config.yaml
n_layer: 8
d_model: 96
n_head: 3
n_kv_head: 3
head_dim: 32
d_mlp: 384
vocab_size: 2048
activation: "squared_relu"
norm: "layernorm"
norm_place: "pre"
norm_eps: 1e-06
positions: "rope"
rope_base: 49800.0
rope_fraction: 1.0
qk_norm: true
attn_scale: 0.198
bias: "none"
tie_embeddings: true
parallel_block: false
extras: ["some layers without attention", "local attention windows", "shifted keys", "gated attention", "exclusive self-attention", "value embeddings", "hashed n-gram embeddings", "an embedding shortcut", "skips across layers", "capped logits"]
init: "normal"
init_std_qkv: 0.051
init_std_o: 0.0128
init_std_up: 0.051
init_std_down: 0.00639
optimizer: "adam_variant"
lr: 0.00327
lr_mult_up: 0.935
beta1: 0.95
beta2: 0.98
lr_head: 0.00785
warmup_steps: 546
schedule: "wsd"
decay_fraction: 0.782
decay_shape: "linear"
final_lr_fraction: 0.05
batch_tokens: [16384, 32768, 49152]
seq_len: 512
doc_mask: true
train_tokens: 136900000
steps: 4475
dataset: "wikipedia_en"
Each number is 128 + 32 x the weight over the matrix's rms, rounded and kept within 0 to 255. Layers, rows and columns count from 0. Numbers have three digits each.

# layer 4 MLP up, 384x96, rms 0.0898, rows 68-96, columns 0-95
111080154151128115168127089157136119132125121087109112140102086159113115127119142100094105148116126121138120098128200097139115152117102112142106170161164113133114165150123144126130128146099182114128131150150146160157080167145112101114125114120121114145131091176178143161106158125129069127
119104148180094194174168125106111099116152103148145109144140079113100143175103112101148150166150141111138128099123124096111112178154080132109095232188112117146135106114080112120123135165162122085135117143107166185115085104152133124074174103147091158113155066107166137111084106127132126146
155125089175066168160119109164122198110135113140151077076155125190143143152097075085199126121127119083116148164051122157190125169103104107125180155123167062145179147173126096072121082223102121117149173117064038172173160114132128142059088105148101111074193155161206116196088116071125137112
143126134128127209150098123084187095078120097108161145097130150095150133144126105134146111177155152177125145093084116141133150122160165145128103168138137160138129075144111163092169102155135132113200053135114134163078092171093131100099156196096141118112159117110088117154123111114114084167
085100089133117147145143143149105149135125115112066149181139193101098193146133094161201128128090131068118114158116149202133122112115111127164114134195145153129139140138205094105129117131131111126135152057073112108133136094097108130116099173198119166165157107057184140103103102106052114152
107096094160161120154095110148134187126178188141151115160147200142149163176122108106112108101097129073093203127080149131149076153126104064107077142127157044117155154071117118047185153144137143152100080132030106165144080090121139167004173134140111168126228149108151113116127134123151093106
134154137100112143104191098151093160146121108109126106145104133137155133118121135133179126188131071191148079155151159166190159120090094078137130122193101168110086120092126153072079138118154166122132165076126135157101114145100164136089151178150100130159186074081125096079143111138146144140
158144117086167095130101166121125067108176142176102106148123127174109118143097141040116128084177116124110135124059116143164121070161113096192119199209173176082169157171043183126137134121129080134092108136146127110102098140127167177108139173181103101077095039123179138124085182126116120158
142108089073130094151125149093161123124125046126138133155162112131099159150135129110120127141185076136096126079137115113113137141085127126157146163148125087152192123151104160127131138123082149178192133097167138137165093088128088198108149156150084111079149120092138144199130126111105133138
124099159142138099130209070175112127069126104178100105145093153132134135087103102062157095141131146139140122093184137130162092127125133127147153147133161089106122068143153159115140156203160154140168116141145123099114096071118117132139149107125120153138153059140129042145156136140075162140
175099165114104136155171107145126170107126110116144154178108151181146101170131066084073135105177105168158169113121123088120118154129100143128112118153160140139208076127158105147134143141095110122113131084104075149072126101132185124135122107148111135085160092143132152142132099072116155079
199114120112109107147135112115142119133103154136077130190114167056162129133092110137125193119131111140150166152119178203164180151107139050190142119121107129180137151069096136162095093106103152057159070155088112149133142122143094169113063155119093069082128136059123099184077069162143091124
125134109113129103111086058117200153159095125102115129110117155164085102147131135092114111176149082137130134154111146094151125108069099145157088137143136101144130137134086159158111170169091211101131123104116134154088095138118133128161185139145117092116177090101179141157096117104089112145
113135135123134105130154145128138107052101160165137095155143110119145150160144094130089172134128136105087149096139135083099096157141132117132160155131117122155166134102109095142169117156136152117154134117106161163104085134079100152108167116155063153141124078136121163161153128124115155115
121063138174091152123140099121168149144144117090116143118074105142088152151128151081109098122165074195101110085114176094182122191142155079146138129132163127088158104167125153117088107175134155123180128100083158137112092163124123113136142171168077150143112093072170132137138147161111116165
124147134110152121107117126114122139132153105118140094126106126154156104163118138151091098140136151116143126127109196096143163172116114109147112101164138113136134083116049150124149142143062118161112136135165120156108120127116168120131187157113108185152166043117194159107104123101113095127
164103116205136154175203068169126104129161092125126191132067139100129162090083097130072082158121131165202091129119112106143100090116086123138157129166071147147116119124153116027096180152053144113151143128116112163127150123139116125115138099140132126153081145190151083128137151116154174133
107119064093164086124148111115162122115096151092099123130141184146164199110132069088090077164129050115121178061140151150117090105121143121199144111149210085103182133166136158127074181138114162129137074133143140092172130108141190174143150130175089104154168146156142136126161199061120085080
166087175147086141179158126155152132080167114145125124166145139162123133178110076098147150156155086175140225095095146155110096154174131148131130143154123114104151120157090158125125102135142132088118163133125046166076117093082078122157127113163100154117107042099112130123092131104121149123
125142102120125100138134096087146219107153106122163134149110156139095144181131154137133125109069164154094131147120169120159152177089131104109140116120142082120146092104175116000118102063105174086123129151113125132121102148079105166136119202142079164099126153109121054122089133123131158159
117153120136085088205169141084180092088088113117116115160221111152126122195128130087113126135127128149126103150167135163102096099112126131155096177149124137180172085147142127112105127180087133067142089093108149164137127124088134143121121154155101122098124118159155149148132099148139130121
104100150056124148155135130138136130093105066074128185133123146100133129095089074103177109145079105192121144185062123139172171115070113094162132138225113128088164138150142124082065126174122151153070195188125118159090086114123169109142167189182170085103124145080131132149089148083153128134
176102076171147183124157035130135099074129101152073122100110191145054178082109118087180110137131135095151180151106141127168107104093103120157092108125141097121224053127127125160213149212141112144102126118167050187108149106158188110087059122159109160131160148134104069105111137184157106165
187137108196154126159112100151126119146147165144114165136166116142091189137078134037121127100110126172110117110137152158155109127121131115125152126146083159172109077164098126129114127129112102138111087093117105153154105096080112110113098110097192081093110135091169131110144116106136169129
152210083119109127074141094084134117095165174102060224219099126083050156103047134148117120095140157123061128177111164172123123099124138107193127123174166123148180196142122201099119106143098178182154116105121164135086114098157128142137101107164129125139131064107145073128142178102122125127
090153152145118145138099124072103195128115125100103163146185157197120131140084105142133194146086087121104089119119145156145110143113125127158121126197122136154151159077127172083130078128122099169137096126132130153204163079123122183136168091094080077166147114138121131137130102062185121102
118110114072062180147131144068121107049158143109087202197082139068068131115111095161179129154157068121150143180089094144150186068098114131165154157155181151108143152142152105120186148080116119174144141087113104126130215148092077215131139141132141165142114107158156132138051085135079137103
142062088146079129133168160066121181111152164136135073151147124098113107130072084131166131133208139220174111126146174109208122086154091075164091139091071115095114210119152190123140130138120157162076122086141125173076103091072187129100159088121094158158109116152152129166059176121124086141
183186154152140140170073136156157133102119148126142110189093167132117117098132127100102108127145090166085128065149202094106182160125118117125142180126123093175133163139064160148149138132057094112097136092142101122101116168134096157084106185112139090106098145174096140191125182068122145131